Weights of a small GPT-style language model, trained from scratch on English Wikipedia: 9 layers, LayerNorm before each block.
Each number is 500 + 40 x the weight over its row's rms, rounded and kept within 0 to 999. Layers, rows and columns count from 0. Numbers have three digits each. The size before them is the row's rms in percent of the matrix's.

# layer 4 MLP down (transposed), 384x96, rms 0.259, rows 193-288, columns 32-63
128:442416385386502499444516541549501528477524522517545511463529552490455492531435485493556487509526
107:444513565496466456512441499487509476530480507498459455535483537522491552486487487506470556496527
116:509507417483573474566569484516530451488492434462495497538516550525470458500507516485452451505554
091:486497542477572502482491503469459443525450464573527528454529512460513538557595506487541511561543
093:519509520444509505458552446489545547457448468416479520535535477502490470422485509534489495520524
099:615505486476510509553547469496525563584505537535580556508501462447504521452486519499512460465454
091:548474539489478507462469477535497480527493535510483545467493516552532477514494525463503506454521
085:453462529518486448504449464512445439538527584524542520503505437466564447535475528513554500462594
111:478508456482424444513431488506506443485429480539472474458507492524513453559489509511482509543510
114:481561495490458451507546510501494465534511463528513424537515486467542505524560519584509494500593
104:485557499510431514534455543545557511449554477501461514433494500457531496509475472502529492518478
096:453549496491553497451506479509533548484484472524566529522465555468586442418524451486476528480452
094:597479594565471517510561457468519459511482517497519561494433570482579517493507499455500531513505
084:453475519505421487541570532536567525538449471520553504438461486524521487480475488454494515494481
086:544473401496461425495487494493536494549463475472514483519487541501541537495551431500511504467494
092:561496461490476458523511544489498488525497498491501463559482480473484492550458417512476525377544
099:545556527524449615528539549509504515466570505445462479496483555580572539572543551513503509482467
110:455512460456574511498582551456469456455492449554528494514513523524487513454429493442466580501502
097:482489444510467486494517542461429523510473452480427485486483498449558457478484443503463511512466
100:501483540487435472468566566613496478483538467488504465509495576570589522485534568543528520524506
085:558505501537502545460500533473487469479469528521514554447521533423526565441471513484423504520447
091:478562459473506421498499503499493552445496505468450505549451524462485532502444465483488524465470
113:497434479539504434506506531481503527556553503535545548514470437421415461588425508502478470490533
108:430461441459527471531485479522514504433504464514517524485558486439475529495409442481581451534406
105:459542519384482451511575441520554425456508518494499536551532464486549488516480524440503506511491
106:523470511486479543462554517472557424529498476502481564471498554453486485480510546505535526460499
094:401469487483645544535483468541491488443510490519521456488483507510461509525556430531511597515473
108:475423492555508507496490513523469519516534545573501507526526487477504438529514498472557526451407
108:457489570482471503477564532510428435474500507470586485524492564520498539518481521466379500506473
114:498522522558574521499551502453518517564458598549480534509535553479528538506454408458557484504443
083:417432435568559518476542498536474504469422502420537441464498451493552433482482527529454453567514
102:559507482476525470525499406505508500551494474435414533487452421546497541476498537469541528542559
105:485569500488537440511564450462514478510436504516451500477523488522453463529507507517419472501601
102:500614518475492568456501536509505463486473444531510516477502481509474509499496415457426418441471
105:398487490519529516430529547511487480492501397412440512486573480493532501446481551495519504462543
110:465536477539543520544594499497499517479567515516541565501478550443581533514485510470532486523453
106:527455507481470552483456470499485467457518497426452529480497499407543535478430490491584533518499
090:512504536472583486462514527618510509558456532452443564498478448509459474523474503571521476454506
082:468466532519508492494515567555469518447517574505511505460516436509557395472520494566477473514500
108:483510542496571522505459553394493488461436540475477448546491514503516452512548503468447449530567
093:543475632490503503485513475485440500428450503488441501562483429491518537480481552561543484436481
110:474530429472538423446502562478478497495506507497476516464487460549481422584551517518486549488552
109:537529532544517439492479453506496563504494477408446428468547522428501495490495495534598482443446
097:529472498449452453494495475480600505520474516565550557472467517503476532507477386482571500467496
079:427515482470521471527548490509547494454541556508505469532480463518533460563421527551513519523538
111:516455473444509482506522447533468513542505524495483532425556455547451429482525532511517473474531
104:513579553513591567535563395477531477518526456535536470501478573501479546500569494480481439457501
101:599463449518501469486471526526512477523494548538495513495526417504469432519439440469430471516522
101:485543480466465470498487541524524472489505610447515487411508531520454467447520467551501539497529
080:582483491459550530484494472403519505518513452476585412513507523503543498492491553443517468517499
092:411504464491529499522555578516516491572489449475459545498517483509529518479480481522514567518409
090:497481436457480544521468576566516506525535456486466460518494559443461544530493499526474497496496
120:506457469475559489535499453461495509490496468500512495502453491499502441526438365477514453543493
082:514525546466503453509476491618563484458486545532492464520533538471560502471509431496487532505503
097:503483499466511529444525476489480496560514489499521514496487450493534418472516479534491554485528
106:517538503453566592429507511531588483424452490454481474511464472530485516467457481491455485471456
102:479508470422522497502494492396432506511486521493499445478442517510571501445497527523502556508520
088:494452415486538454528518542534522549545473394443533497487507478508519404530505474526439470530485
103:519453470488558465447507511480579513559479491457544522499534556487490553507515416464604469540516
102:507520540492493518451467516519469457581483547466512475399456510482497556513482540487553464516467
095:490500482427531474473456498481520444403521486517469545478529487513509435469552485482554427547500
087:517570524473571441435464547488523567549441520425422565593504481515534549459544513483497534508478
103:553444602550467525446511558519546540446527502452549482505495541584564476516466498593467495495527
121:482471505476535470509470524489514544446528529440530461479474553528464490498513567541581536454527
116:496470534438519577499488509498490560574491545473411566514502500555460523506446554482537523471526
091:487487468474581536533548564496485551514478568516495498494513569477476402484458523527444481527518
102:541510454485414440491508486506441488471462426531470499580551529529489468486434469500462513477434
097:516478481486494531522450500464465526492525487461505473480465515483428510487491446499529507527501
081:501521568487481428509481514604536529505520469472471475544492540497481518521517480539505470553516
091:473463472435564456525544502461548432526379505547444552508530499531508498455486500498484482522455
093:383419428478474424516488485514508474544465474473515471532494505424438611476486435453449509520492
116:469520502455583480548531465544529528488472443488497455498584544590533480487498571527490452532581
088:484482484543467502530540498488509482518463491565491506468445550454529568451508471628473530520512
126:554537495510445522488532555458529497442458451425521467494482528450452555469501629479520500470489
081:513568533517500567549509523536534509453451495552514529484470543522510547450531523416501469460545
098:537554519561537498514533497548508477439473423564489488577449511513529568509506463558435514517465
086:453443497491572459423544507548518509489518509523483546531571447502514476475470459499475490546552
103:432549423526468541487518481419522449402502526482491514576508493479523500480530461446463506507500
102:538446573546542475535430497486420525452493493494459480538504501530465460464520509457512470515530
096:470458448528533497477490502543563520520544519570517502388397443476486499510476440527527485453557
101:586481492507482575530544536489488552537503457539524553501507470516445525445494494499486519511519
081:509557482551445480485519430434575534470451537423481448455506576569520551528458488533467489524511
114:546507604542548538532506441500531460454481505483558493547501423598501508485574496555466470563509
095:521433527503521431539519398447506469526535473443440456457472470479476493452507518517488504534423
097:482450510589544485545546461504483446579514561540506475507491408501495439458540543586487486537480
119:468560458542450506523461492482561473456514493502507537460492570498473499481559498428501459456492
089:474518486461534520509477492473543471514514540512568495519459517462490553543493510537504483480510
071:461518490511536498473491496470530485515535549502547489491527525502597561447474503479417477522453
091:399497510497458489438578548468484516475456469486556530446530487491489497421527407546528478530491
102:479581492526509460559545454526458557508517508469549504469482539445492559535514517492470498526424
082:504472483491533465469483502506497515453485498492492530490515419467558452439492564559474527513479
081:476483436459495535488514572513469448528536456461435515513462485483585446472526541559508559470478
110:493496564513487524539484544496513570485453462453480504514557503505487495532602424485540509499439
102:480485448551533543507436460551491497499493512521512551504519446429456543515493472514523459473493
098:580451550486573478496485543541512499441523527431475485555517477545476402528418483509508474460560
100:474523464476492481491383421442523512439545498485519557509486447512516448541472559461497482418471
# layer 4 MLP up, 384x96, rms 0.264, rows 194-289, columns 32-63
097:457441486559513464514523532478462468549482487494457464464504428533527502457510520478489575556458
119:441523570521489501482461532501463447488431480481463490500488495497495448464503584421453460512547
082:508488484556469483563451555499527552485462522545383507530495514506509500531570561447584449536425
101:543495545493419488491489523491483508516510461573492538503494453588484409531538494483522487491496
089:465462485461474505567528515511543503546534470546463441467558457500457487497558506549488475462454
088:514499498487456478467466518492464518566485477460502507474600449466531498488478485519444484520468
091:484559592509507540491489532519506497477452435536520490453498475433449458514482534447524448519482
108:415492494478485460544493524501459466515488554497559620504509463468472378506461570544478537478485
108:497557455462486482503475535478419472504499504477464433506495453490455448556487487489459508477540
105:424544546521494548521471462548441515491527529504480421468523446485525436436490484433513515472536
093:468518501466447513468530510473483512501543481504520534486543420533393467521497562508604532479474
093:404548463527511482545525475465480554435511541510531454505489522462508454482558550578493554395553
086:453490475496506545481480555499495496485449446551521482478488473567464473554564520459502511536549
091:461547489545499483488549533510501490542443526581510524549497508456435539475427525499471474545482
084:484475456476507469506447360484512492468557515510540460527439529508476528530493533540532500540442
100:432552454525522526391529463531525492458526497522508539572501506498482540475442496537530487482531
099:535407506483469518526555490526495488495519503530531518549571518437483480540522514512499520484581
100:443548539510426525535501497481560467503528519543502466517523454557474530444503568486561497465551
098:484617505499513508501520463474557498475532486473511533489524466546466466540498508518533535518556
069:464450571512465567517508472473432453550472455491568530501394562533491532538574498445543494501456
090:517493565536545522474531511453519489483432545501518534555503491570460494524535484521510517520477
105:500561529473467491510509527507382481439595442542509626478500496490492441533516506482486511410504
116:436524453520525543522547507449533410497489517474485460443503544476471532495445506467475579484521
102:564448547494439522595508555450544436540469505477482475507449531547471519449521480523518470460507
109:541501539484535498517486520510394510424528492578487480476509479414458491507438541491459497524386
098:482536479480433501499461518416546506593508551511571528480465535478498511448499544538543541527515
096:435445473509511480478449429431515449548482585572519488572477496501445494510512444491567458550508
095:490546560462487540479459547466463490473562512508512460525569448585461456467550492508559483459482
109:492528482513457482640498488484450460462489449485474580512427488482453475511499492453499532514522
092:452531529528428474486519511463511542548563437527506460492488530541498489528504586533526470532484
108:520567459432480450497476508439456430465544450497475514471559523475492526594457461503467450500518
101:482468553575509532463512533414562388540559441508481556502489519543490446461456464433489496459521
104:521540507484457548443486479424547499525464506504538522472491506442470542541487540497436502435518
099:498507539484487497527518485486531511479508446501510506486422462420483482552615564501552447436506
107:544461491428521499494493382488477459456536517545484450571525464487526497535497440519512512555563
108:560567486477541469514438517408547473466455461538437507457476417420496527510511522533463499514504
088:545585505476513480486514508489401485465456468370509416516497514481460507508537573480523486484507
113:475471498510512515531527465510534530471467485509462493462469567499472500567497480525585524468477
103:476528532497429489490526546491563541486499441495467516464545548563461480478413540546506456508481
094:564522451451422554551529535577542484495485507560533471477484553465430500484474451497467443518484
104:495502540472457528559469521479459458476498540430491493514455506475488441578493514543457531442563
106:541551412483562539467491500539432555501504491567452456478592486564526454466397546494519545409504
098:513514495462518506528431514489485432475448594606486521571449484539493517471520491546477551528484
089:491494496521548457434443488534453449463496428470487502470532515479484502462576522467442479471516
110:445525559509411600451455538508529504437509497494517513445526488476469507573494532454487538549458
103:511464541477482525476512512506488465476534552506505446485511521490457440454479484501552495476508
101:355493493529461486512563544567513522477558470526459521480442467488445502492585528434473449480539
096:485499471449503552465534491576517463468527436446490486489531515527542540497498551412526579500482
084:486512550599502500509566470536546518506457547493492505532517473510482426515508567550495549508506
103:462420446571549510514496452480532449450485492567502415415441455511503574515476467509431465497481
089:541491419548553463390506508497428466570432507503405432512539437492481470538499479534499457493545
109:491461484506507597514532407542458488490468544580461512471508498478507467564458539465468493547516
081:508527521510501486483482435482454510481508499520597565458492427437439527533485572551536457562491
107:503548498468487568513516505447468520518498470542534553505431505398470479524483479474522452478540
100:547546551516537524516527468419431499490550581466520447457482479499508486581490490457492448506509
088:506533503519472518585469498506388518533517517497457491523515457563542499451397536482516515438462
085:386474559457521538539487510499490569428522477508499508508529529457521542513532502526425550442484
097:450531485481471524504502488434448432461566510524482452486533468540519565502466393533525554483459
102:501469530497553464457469583484524477550462515530454510443523552581484523577439545532491387500479
091:511477444487460508472459495447450453558485498499449446504565530503556469424505541485529534432504
085:461447483561519531491461445460564497471601416478465432414464507435411479519458498493540526535484
098:421487491476432459544493553505500503519527525501465457480522532524490506508494522512411547484511
116:511532555489423493470463550534512473488539475512476539571462459469449434525464516465532562482521
100:479521487554473582449452494485471494450491490505488469525502502536474351470547503543532480411493
092:427500541504461482441556442448536457452557531524536426518521503480448507515604537505442548526534
100:508411535465459507475456473526567458420510507593418439434479429526536471448479438503515486461454
071:555484451489429558550396522517474517521489482556505487419550506522504536462451581461458515518553
077:507519499449490511511517493432426518537523571548472456520568525481529537523509583446488527512444
102:590510508500478446436536564457519455492466501523538550439567502544524462508489532538544470443597
088:507509561525430443434458548426422493482514481468430551451562544513556540492454499544547424513483
111:526494481525510468500471516486556476519585483531506401508477485486447501540483453464543416452489
089:499597497544536534508516505505452419463485471513518411561531471533437520480532511480527484421539
113:493559527526483522512574571538506437505628558554495438535471469474493483542466502527490543445471
093:513532447491481497510467542488511523518475483533482522512510531516459477506415547485475459469512
103:509489462582456495544498488510500468480548482466563500527515536507465537485517543486538470508605
094:539535438485477505490487508422515535536531533535517454530531511539474466461509508517529450490567
114:519521485477394489493524554537534539511471486524556507508553492483495473489476511542480526473487
102:488459492540507467516473562395531475476519493494503494557533531518541380511461546551537490458461
105:456452553522522522498432453411581492467539539529481552406542463472465466428519518580503490430530
101:447496480505471529443526481514444482497527486457527381449552492555506446505403443561508469472517
074:490485455503481515519544498512554475441543391588525497446496519508510448496569511497549460466574
112:466527569471480554439532560484520476532492501525482496430423485459447537509507560542549482484542
105:581485465493457476411510533442441482465527438598488562537551516490474457482469546480513402495509
101:522495397431513510485507527475426490444501579525468546518554474447539463483546531528496587451463
103:552517529477472546538507482441488541479514481497530492551520534504479513517484532580544507479537
090:495511444490443556514446540455470525551544507483495510496527533511468494484474541518555536468471
087:477525591521517534543607492538498513494518573506540546534525493508543515531462568574518539563500
091:509441496507554532495541520440538482504483531513460474515553522514522489479447484494515422514416
101:469508516421445532542518563551527469464409503471484505470447485475461455566528528487442497506475
110:464539533494507550519564522419494496557512526465433474484528540476416507540484431453515427515501
094:519486486524535491549508531532520497478458436517504502473511529529467526552485559488547463499509
114:526460474478497495536452452468453493534557509528525512478479457472513437505550457484502571471414
108:513450476450495431466466497551530455475502568507425553518421532481563534432500501475500522492514
090:429525497544459472444517517576477540515519494505517498516501539447426457530491479498540494534502
099:538532480451462513430511434450553403482475468495536437514527496496421487533478478437487526426521
087:467476519482483489465518573501486504509456587567528480462526490525533549507471476557517516467589